Part of a small language model's weights.
Architecture: rotary positions, biases, untied embeddings.
Each number is 500 + 40 x the weight over its row's rms, rounded and kept within 0 to 999. Layers, rows and columns count from 0. Numbers have three digits each. The size before them is the row's rms in percent of the matrix's.

# layer 7 MLP up, 256x64, rms 0.234, rows 119-255, columns 0-31
095:447472557514436474489528486449529494460578447497473500530517459468494470552544519569486510449444
088:480436509481495465510504437474502439488528565530511438598522496458491477481504582503474591477438
103:486470528506446456587482466527494395492446465513458470540591528525461529539519530515528528494549
085:455572518439459514517516573461531525508595468480541472507481423421451484474549522528541466500470
093:471484513544499473546466475494544506488485571472477469460443461529435448507568496471476427492434
093:516472444503546544458511528523526505496568527485534494470467528533478492496435525495569519433443
113:529487528494444449472439475533599539537520452506516559529528528504506455495474545476550459514498
085:476560533580601543511504531523512505429532567516482545498548488549518473477523452470537547466472
106:496507521496475480481520500537510470499517414453500496558520530588483459476593478478579442487449
104:523457532536493476454484523464498521509499509463519471479538573522458556578595498446581533508499
116:464558523504472482511420504499593498469498426438481576585437434493499479523522460487496480551559
108:515446479520521517470519501519467478457532517506500497471519469461469446542488457461567503530533
100:447487539551524443597477509497527447500565508474561501559581467458400504487504539520502428526495
105:563505513535571455466474542509570437473498584504441495522475506482520528514437456465428592529563
101:455558474506572531501480516549495451543492476520499603489557499544492468545450528458438457527507
110:485532558465509548436526467565479484495524509512469453491511483509613561514460531435531472491493
094:456461433570473520457490476479431426509457490492502479548558529549478484514472506503526483495608
116:461468513569447482490438445499471520503512434453566563505521456545572433472504511597504409533516
080:383519513426477520522516583507523462467485497484467410486500492533519487489492499506491465542543
084:504538569486463512515479478509538464509569479424487491541494566520430444520457574490543399542484
104:413520463539495493518455450499570508570509557430514519511534478467480484586488434496477458437511
091:483499499440517499486468510471483396451413506577480505480522485421441483556459468504426481577580
090:478497591506520475506438459488509548486567502455442458500419497511459465517508435561511504458429
088:460494513464559487504462503508567457487535558445424462505515483459493520517638482455594475455481
091:487541416500532555491531438550491485420528469497532464527488470523537441493464522562615569491513
094:477469490490483539532491551500566471481483418472542475472546488550427523446570488527495523510454
088:461506457511565526441527532495419597481492519535541465567557562475474529459475431487461548498497
100:461504488517500461464470489573549550562537538490519529515443481412503476533545446489521508538449
096:440548506488451426457457500536536568491568521494547501481522403537512487507469518514510541440448
093:430506491491470557548497443505459503458505560510492477536506530446443585553556476475499482552491
112:460476558525490521504510538504505474532537463451506499583455479493546589492431505429484491470468
085:428496505481431455501501525552516574506459462555533507489450505522418523463483479445442516563552
093:486548468466500534485570449536507440457563516476518459585520501553462462448433479540533471473459
116:474559535501521481450580588479473562502529507458461469483571504510494497530506397482525540505469
083:578459549545484513499479518535495514490496497469512526549539508475539481444511467462588517482497
112:524560524535541510553469481533544483471497508521510537531484476426518539461450492506534476508507
091:503528489499469456504524443491500581505515590573499483513541499459551471509515533505518471546423
106:553475505494532476470509512420512542562486544473498484471571463449505449533498481496481538590546
075:500476404562488492525508471514504496466492345450480454523465520579506521493519510459533515544528
119:498524529519490469564424533481461500552492441559528502448455541479551502436490495541529486447489
109:511532470509486486435503502557533491537441561419479449415482524477477497494439542536512573503434
091:489491532460461469475507511456484509475548434491438540541563566484498528502458548471540502496549
095:495470547563487476522467455535546536510518502531555541498443450552496503454447552479502510448471
082:444391469533460554503559515437455462494546525477487470471500509495463428566526480500568526487535
086:490513492489569501491447454537514494495523467539474461510509508524507470581597513418547441531481
102:503541547506544431523475447520541476568467590480542500516576508483516540513457588519527463529532
102:490525467520432457537518479510484462456548560467552490568512512566417510503466477453447419470477
109:536462452455465583538526452515485497370469507462555535470467519509517491476433480506504504494488
109:477489551497528502468506496530426490461481488583458477529492518414483518489449473452544558490573
093:513574487543491475498529498498427495515513581507554485502490488498594525537441562457472481487486
097:494472536543399410490522536412510557488440535474398474461563527529490525483467570523497449484471
113:515459487622447496531487427533520515537495458425529451472467455513482491446513549571536527538549
101:529537500544503502551452455496488486498505565451452471493542499490551435549478584505555484554556
105:502397501500537491492484594445464433487504526497389423502498557568488527559517456495498494551537
097:500468472486421473555469522455466583531557476521435454541480535454456484478491489471483530390462
098:454552486557500479507501487474456520500481523568435481485502499530482483521568626448477436521534
098:433542508534529500492461543445488426442546485446425518496530534497513532459470467509483489512495
095:487538507511543502477437521515523445512487510538509462558495405495466521482519490462445483461468
118:407554490451524515461462482566594469541546575499418467531510514485440509526484536515502494568479
101:544605478528440515448497434507574506506495561548490516527482480486552446466490517569450550453517
097:514500435553473465553491531529506536536558508399478521518468567523555503504501527481531469583473
097:511460464465483498545477497491525573531542543494472575486472480523537488459442550433493515480438
086:557479415581525498574448516456492578561511544501485506466470514493552520518494493470463507456448
095:467507537495483521483538447455488501536522459523517540522547495475540489391506480524458525452467
092:430513500528465403470467501512405425518471521467517484546449456444480585511498463506516468528447
084:516455540548436532509486527480494438401463432521493560506556558519507415512462492457538503503552
091:547497491493529488561534511556458600466454498476499522505495517444478451514503475481538559557475
110:512472532570561445493520546484474438511503406576491491457464428498546438486472455492491503455514
126:440507494498445494532492507509547514410452513478473495541512578489500505511475503493524432495528
107:486496486523536490463508517472525524595478443493559462462518564540466483509532544509534481545425
101:461487462478473545438494588530534538506524463425482545482520554430569487484537471491444439455502
109:519478412499469546508498536484469400475462480503450491544487571504536512422504416469457569547542
109:419563495484512528483406530508542446502521465483532458558573465480462524527609451505489456493492
086:440488525501443577505556481508508557494528459493547476544488434533491489466489500517563451511428
117:517450524488455433513491580493526492521499385555399525493576519459546485474498519484543512558436
092:451423511452531475476476427560531460522487492511498489450567506463480471500528535414545540571483
084:523542400449492464544501537514539465479471476548502490553475507515486500475496497467477469539455
095:486525486522530518448444540526557587449539442474512583482533523499511447501563495451473472538461
113:501472539520517516433483541486491489534488514594450462505560491548497473531361553471456478441520
085:469507531494494463510472601483565475427438404465546471471555474543454504520497427466495494473499
100:445512570546493502442511560522511487469510480486470531478413434508444456526420488398411514522499
115:386477536480517530525513515487435535473502465467477483529523538505482526455514596497490535453432
103:511511464432594456461498472501503441518434513449545569503439509505576410481537531491576495513460
112:467512503529514456432476491467507567455503490485452476523448516449576525525468480527506509554514
091:473468454545518516446561514516464457457473529450438488449512513458560470480492470455465499590534
092:529482451563464506554531429537488501497472529515568469526528411510487509513537547524502475464522
086:503531453522483495453552563492462516556543481542542462471512540525531472541467459476537474558531
106:518455520427519501508458454380472597452521457546473470549500527516496460620543535490530558474490
109:509523520517483500505491472419564506541531514546509466491509495462436509454472577507480487557435
078:505478468532467571553466464466463511480515547579498413550567505524494522504539528484517483544503
099:503483514510520489470475534574437481553541444542458413477563528467461534586465501470514468494410
104:514510543452457484516488505423569462487496415489462500528541513493522555596525461528532454425491
078:486541454492544513560492510503470506440531617479423527484504549488420445530438507485518510433467
084:470505521526444492542504363569506457475510514488517472500542499515511528542464485405548537562495
092:490529519543574489478517551515518467517435505559539479463523487405488470496486427583410493447562
095:470397527428486492539458511538503505491531500476568510453514559486567520469455432490534526525560
094:534568449522540512475497512607494511506527514514576434493495507479493481511558470600569491486495
091:486443479554463473516499463477485500530549520585490518444477508518509485547471465512555441551414
101:495508496436582520467477524546465467450463490511405516524506492509540511492460564458467527470525
085:423447503438444510524528523499511419554451479558522512526543472472434479498479558513440500402464
107:527435486585447505557502453488537483529540515535526474525513512520528451515551509525543498515423
095:502409511473511577475516563535507537496519484549497553461559489530494401520529455463515499492499
095:513431496533503592562488544496477509505528427462517460564482470514556491437481439499522458526505
105:479473447515536567456567526469541472500487505445499477503503482524451522557440514445494436519451
116:462531555522489454441462492480503478584508537459483494530461527477499463496456504570470475469508
110:575533499475510519391436434476573450436476544483491511574489458505504486478462498456530578515452
103:485560529549607525432466550521503581497529459532482482483547530572444530548514485471528538507528
097:526515497522488499513419460588578466568519487535534465449455482506571547418503513463489405488480
100:538490439468496499459525554451521449424512422489490471581510448495464529492500479479548515505453
103:498520474512481492556490538494530457506530525587444456474570483485500483555435517553527516455461
094:504483525520505554480442476519422498478457499548551489443510535483485541501526499570444511517432
112:460510460557560499517539601523508481540504494426531451504512477526501483460519454520424503472529
093:483481486619390499488550507520533479504587518455532541491452511492496521481452526461531423546506
094:475495527491400457468502519502529515535499542468559497515547448552501552560444503420506520487499
090:520429471558563460499503474489473473562476512595500531469590495486520535402487494530472451583504
099:465512601520459479507461525554534436426491552441565473505489514517547465480546476464463493439447
098:438465577444482486504435497459528472500501403587515495546503471448443500526558506473452527425509
112:481449447534529506514531529384531418487531470484454516551490465459454451538508410508447568473506
118:442420509419445450512500582451569595480505487521567533491508487462542488460501528478497564516420
093:478450434496495571551527466463488496487512502463498482522519518473527547551495477463526472458433
111:512502535465494490532413401516479562436417541508494504574536427483492532570543473520535474518562
109:542551531585547494518515526384458525529494498470517488544496492513511446458479452502523493516538
128:491432504486542477586530527414496446478481492481489555514514553515503494557410481536504596494498
095:434513564518516507494491519568491474454583486513486566505437430531522494455448489542501429466488
100:525462492486529458484561543557567470470459552554495545459469441512502462443431526474446460455522
097:458435571482471560508482544530509473533447408471511567490494526450481548456476487456406509533550
084:521510506563530406477490562516435445550503512529434508556530504500482445531466543584523492522504
097:541440446585535529541537533488450441526471502478518461524486542466453501532419489464483480573548
111:454535564486520429551554500530482514519484504458535517548554502460418478503455526523457504549438
093:473502432563510540574498485481471543479477468541497519484517434485531509567517500476536477478500
100:441447498513453562559543521476404512424464519500446457579494516460529459514535558452506491477426
101:469519501501504510460526508569552535546496556548490470559535483476468482519566568545479477495480
128:442454478527511494557487448506548522537492466447472470456521544550482506507435477559525458520392
097:495516429524539501527482599498442459486496519549488426428510534448424518543495507544537490574562
104:489530518433504494461475543520494557456501510574534485539485504556547517541577503534528513557439
100:529471500505401483504467540549524461431494423492507512488487479537494525446507500502474521502522
106:465479542448469435541544481531494505519521583519400485464551502523467478530489511464563489481489
# layer 7 MLP down (transposed), 256x64, rms 0.214, rows 119-255, columns 0-31
093:519470419456542536501488471524468471546483514448485495430434544538539548503443529452450433550515
096:469588505447525541510565562485563512522519494420476514559517536562521562540508458557566439513540
127:505582525480520462582473456454447471505468453486498465545547591506544547498524546512484507520502
089:462476505483480501476482474532439566543512480555557595496487519427503510498409511488548462493593
093:518518473502496501505497474511481485511472466485486528498484572443479402389536533515483577517476
087:468491460481461459531488469454489511491445500439502573422458454490548513527481514596526426547489
108:513536553512571501460528461553465461418440454460533472427450469480473511509512533571439456531562
078:441493586496431494497526499515482521558525473523530510558417487532505461566490550475480459566523
106:496497525476486467530482541526568458508521560471551442476493472519461524512502487447440513490516
097:498488505533504524474521466491549483510488517460535558386481520505444513519410453540492503474437
097:490552504451521554505562502513431497501504467519492434455431509460482472505513531566516534551426
090:482530553500460505542512497528545531534549523499488493513443566554539541529521568531421546435456
098:531565455468496474458483442513517504453513542474485428559466590527507482499529457523483551481507
087:438524531541516503528501534501463534477532460522545563450517508506468470443532494497557418433459
104:511481469619519490440536522479457548503468492477537574476426469567517553535482521555444468483486
105:515458487494522438445505584531451550474462493520485477569439557473477425533572514497461589498524
096:538504550534597492531522492514511498415474509459462530450446507426471535476468564502522455465436
100:569485537419522499475511541499467504518489563499430507488517466521457592567519435448474506444504
093:557515460517487509477518476508540476524440434518494492475451439487501462535503533508559473555542
095:529504546442528468360547489454496450438531552505473471520527546470444452496517520481507528518516
109:502531584507521503521595451484484480446512501500507474474438545477539493471549403463507454465491
095:508433545481539469515470477492518450483509464526517558530521510471524486567482459522456567434503
099:503534502546490484452467488436534493468506525468490492440521471460450495453507506530460458446522
091:450467486433538456582452467498516545506522438479520555475468530503505479522472515474488570432521
105:469465502532476493508423504566519522565467479541478486501484468476487501444532499491469487476556
109:446440491516503474480482552539450489523500485504510535495551495478530428508486463539474463473499
098:430509479520473555508516516475542465530436416488515533477459475492502503495576488498489528534427
099:480480483541498504519465465469423413508573522562490566470578486564454512434472536524506484503549
088:566463486506510495490505532441434544438511486470442524550478562517462563539527472545480511545494
107:402518504473570543461473544547490497542485532512470520493543457455501452458446526471522534582497
101:492527537585531457534524467527511531508493524439462425490499480430482460426470472488499541467518
084:476436522519534502567517489542500463516471560468472535541460520492521459573546516553488523460495
095:519483454486448467502417502495513526528405520523488512477521482497561506487510429519507501559521
099:570457445478448485412451494502460346538503504529532521538484543491516561478532527533515453500484
090:485523435511507510455454514472527513515569552484569439530517466540502421502537483512495486513505
106:429492532518504515511550450470531507528519527445497504452555401542519519505488549523580594516494
105:488429510487455488523483463441458428418497493499471429463522458479442541477498494483499433429539
093:461576559548471482507504454599538525447513497473532560502427554518488548518489580521514464462466
081:444576509487413446518480458497530484469497544562481444451493522516466416477520430525488459526503
115:427543513563487543541541482564506545477478582438557550518594450491430552490438494518462484530528
097:514518455439569477541482464488472449510505496518468523555505522547460521459455449422502423496523
084:531549507489536500531437503490494455500515455427543470475473425542524473486522461513440540514545
099:454555536513525567497510500500489519514534506492482457477550549462584550507487454485464503480485
092:541528546513519435455515510549561514470501492540516452525577553483482550423480500535523495509415
088:554457518518488469509502578517480554473521504481518536481491598511386528493473447481436489465528
096:482529570491548492487488540526531501486504506484486518494504518534441463571473499519465469539560
111:406536478535435483474517486443519537538512422514470466537454611491548484492544440468482457445525
113:496440475508483574477454496498531525515532503520511398485471585485607454501538505469533497540416
113:458518512503503493469515516470526502509452486562490444432529536425521531479420455437502471502472
087:517461551494482479641543527480526530491556439478427509500493521491473518488505466562482511497509
112:553468542546395480510447511447563515451498518500472506492491525469436450514437496552537453517444
094:465525534444435501514537518491557490467575548564435445549508514496498507593494472466477509487441
119:525519449514489480468468483540536393484525469458548463547570482437460516530517523560511406465514
106:497535446545505485491518525453505584458555499546554513503441499460569433550532527520489502442479
088:467557407486549530454515459537462493522486513465527498446476462483459598550481477501476508563538
101:573524522530503528477491479470550500573535447497491429528521479490577535560564452455505515566472
102:554541527545565483528532462508469494437456504535478538468523482515477492528477475558518575491516
099:460483475500450497457535446490550451544518465472573520489461484491504492440417596506506484529516
116:418486517497512520495484589575498464522546529495518500504554434543501464471537455505462585560489
092:446493486548508485491564515485472531478562464525464458502523607482448450519556454555473520523455
091:526444523438549541481476551507537466483436547585531448520507462502510511515521452489479504433515
090:534457537500498463470425475556461430535545478508439524572537518458518550485576438513518596554467
089:524494501427475528519474521558474534545502519523435486448525521553506557566585514467537506499486
091:526516472477514498453513529415545455466453530566492510497449579526522514465480572467439583481528
095:578513559489567558560470555514494481474586513557491527460503569516515493489528475492473520478550
097:520555484510515522484520467508425568594521523511462498486516481516502546458517553493499454475536
099:535584469512508428507562477502554501496484476504552516486473484540563597540493537424524521513542
110:431549430515509432457475526511511525496500451546481591462534475511454522460527485496491521496510
090:562437527567520514448503516489464545478568497492555454562471524516477487500482540513521556457456
108:547589447480500600477520445487490503534433480515493469518474491511470454455489542538557459542453
099:509502485555582513520539481562482479539454505461497504509453499607468569570481529520551535499526
107:570498511499570496533477495422485525517505388491575426576509517484496506587473514454461479484475
109:542411562534527478482563464478520436478563503511465487571519548533440527524519458463510564467510
087:504519503475542454459590505477542486475519459479473539481469462523575529463441458565457502472568
124:489516428435489497540410509508518544435494533510489525482412446510519535481488493469464515513494
098:522417456571493441523552501513476539464471509480537498503488473520536627511467532503548502502560
091:478506568451445514489493492494458461519520502461406468552490471501464554476474479469438556443531
091:493452600473546536521483522512473504520528505518477434558514549554466509566511448496471375566519
117:509514437489501441479538477490484516437509515517511518438508491547497532493452541423536545526556
092:562547494489514539539567476496443523531551541536438450556523566515547495554501575554498570404541
102:524471481500457459571559459518565539491479530485493516489562525461517535493575496563612508523519
093:494536495507498498416501493546580478484480476503448502433420449470511507496439457459483510503558
104:483492495534427516508467510495587557526513561556515517509545460467514522492527545475463517536438
115:521500450540465450528578484541499519505486499481540441503467471554517515501422531431531485397450
085:583518592447485536488476455484416561519504451503593536530503505480461489498550541571546506461525
091:544557514499539469429562469550497537522498538487524435516486562478487546545505494467530468536503
092:544481485513517511517476491504547501472438579494468557481511517461535452473488444455498576487502
114:517491538532521517480584506552536517619510520487548549584508467559505464492535424469482490474473
100:524438475459524501532511522483478544512499477578455481509513478566526507508480525477481576443494
077:502544525515448479461589483437517477540514489457488496458528557481539559524443487481540518504514
101:500530501431478547496540506455528524509517557495448504494489477559593415517582510540541576515476
102:534437464524547450461511513506475439539473538473522467569515457506494513509479521486515468439515
083:479491557521509519503576580508483527533553449524496536524516492453568482446477541448553450538513
106:494517496441474476501485513458552406484531533475500459507537497476534483542443486399488498516424
087:488462495421391510494466457515459550441584478452480486467440509578502513467480460482474491515541
099:489506476509565562500569429526573461463491468481440469523472516483547534440431449497466493579520
090:464410539522509433530503535503468520463483475560502548561530522539461538447458537431495561548493
083:536594500478477456479442542482475535491514473498483521488448465482542577530534510484508570481553
087:455574524518454543551591532475561498505484539419559492485464494529444463518544466555542479578481
100:474498532503438480476537456537453511485506553581437489442462470442444507523524550565479453474468
092:529582453470465453475476500542429526491447483512523583547462482500571517490486460456440516532546
094:522552454495553474537499521418546501525471518435484408505474430482470520491432506543449489445505
100:580498475458532469470519515498560472463489465432412503473434512469512520441519506489461456490513
100:478477558516526472485536499486434573466498539513510453502536500470401550517577506517400471442493
092:595480574493517486510509522529490552502542551440501504525507509560606465503542530481517457463526
102:429537480519446497587568483504483510514492508482543477464453494465489459471472535470467441532475
113:501487459497458477473513455546558463527481473554497570496512556487500427557442514557524476574455
096:506544477510467446468522571529446431470459549487482525559560490514590509588459500529460497485546
108:462518512482489510577519521500517502522536535511451536425520454513536470591484454541500526547495
100:493449540471508547450477573520442525507481556532510513558536563518432523460469538514481547495462
105:504561429587446514471497528470522506470447518480507437474512499547540511448494549470537482558555
094:494467500438455490480480425481492554522489486551467548505488493506485563481495604482602465541471
081:535529513441576532572551483527416534477470486475433425536539492459477517563562461576473523441526
106:502460521540455511496470542489512501550501512442479465456533510529461476532493450459486493453482
086:509474538457520497532573542554481498470532492568485538491479490505431484461497493493479521463538
108:518549535554519553468492496483594476538486503475507476495384495491496445552477573470557528470462
127:527493572551556474578457534516556508488443480489496523518516523488488464549549503562540486379421
123:545452500556477471516501488486507513435467535430504524510529490442550516498525508538515480637437
109:541555494511542533464424527475503489452451544520534535446446478541531554527506511562516486495510
090:505514527546475481494472478504511512515430503487528590461442489493498471506486483476463450472551
106:487465614518504506473523553590449468511459579452435472482502477427478512530444514546522499492429
101:467498516562445485508574543496505437505528442547533520466507436594515500560549560535454517508507
117:512465517569516446450528526612521538607528548494508418540506479482466500456591517445448514500471
101:499545503489476485527481461459531509507541500448457569501531486542520504507455421505575590461565
097:523511533502502481494424449527476524464473441501464489469500560578506501548562466469531444449455
098:541500429516527618534507522489486485543579502476450508448474552529499507511453484544542545482483
090:456498528455455585517547518462562479513500487516538561483501551437484503440468500459446500514498
083:481412507474555498438532505482538537528545447511482493550473500522540490470539539537550551449415
097:536524488521535478466506508497518492508502451493461482497456574488512581500497515519577542489457
099:596493557471498560520533545489462563443469515448488522488506448591448503519511482461504518515558
099:485591537542576475428520534527475500562520447512496448499527426510519519465559426518466523510532
095:569540477502546471526499520439501463499456446457521562477494468552539517461463498447475468521494
108:466519461509510487473566468512481483404449450473480499467479479516473506528515539546516494437431
108:526470512573517553467433524485443419537433541508444461454462504490497490497548506514565416471486
105:441537470409538503417493542528494475496471421451470462470528528565512489455546503449536500484487
101:510467513471447523454425495504503515506413456475547538500561485505486496498538462494555556475356
098:477542511501571576504491476491462475414497442514551485571477465493445485484577494516462482494423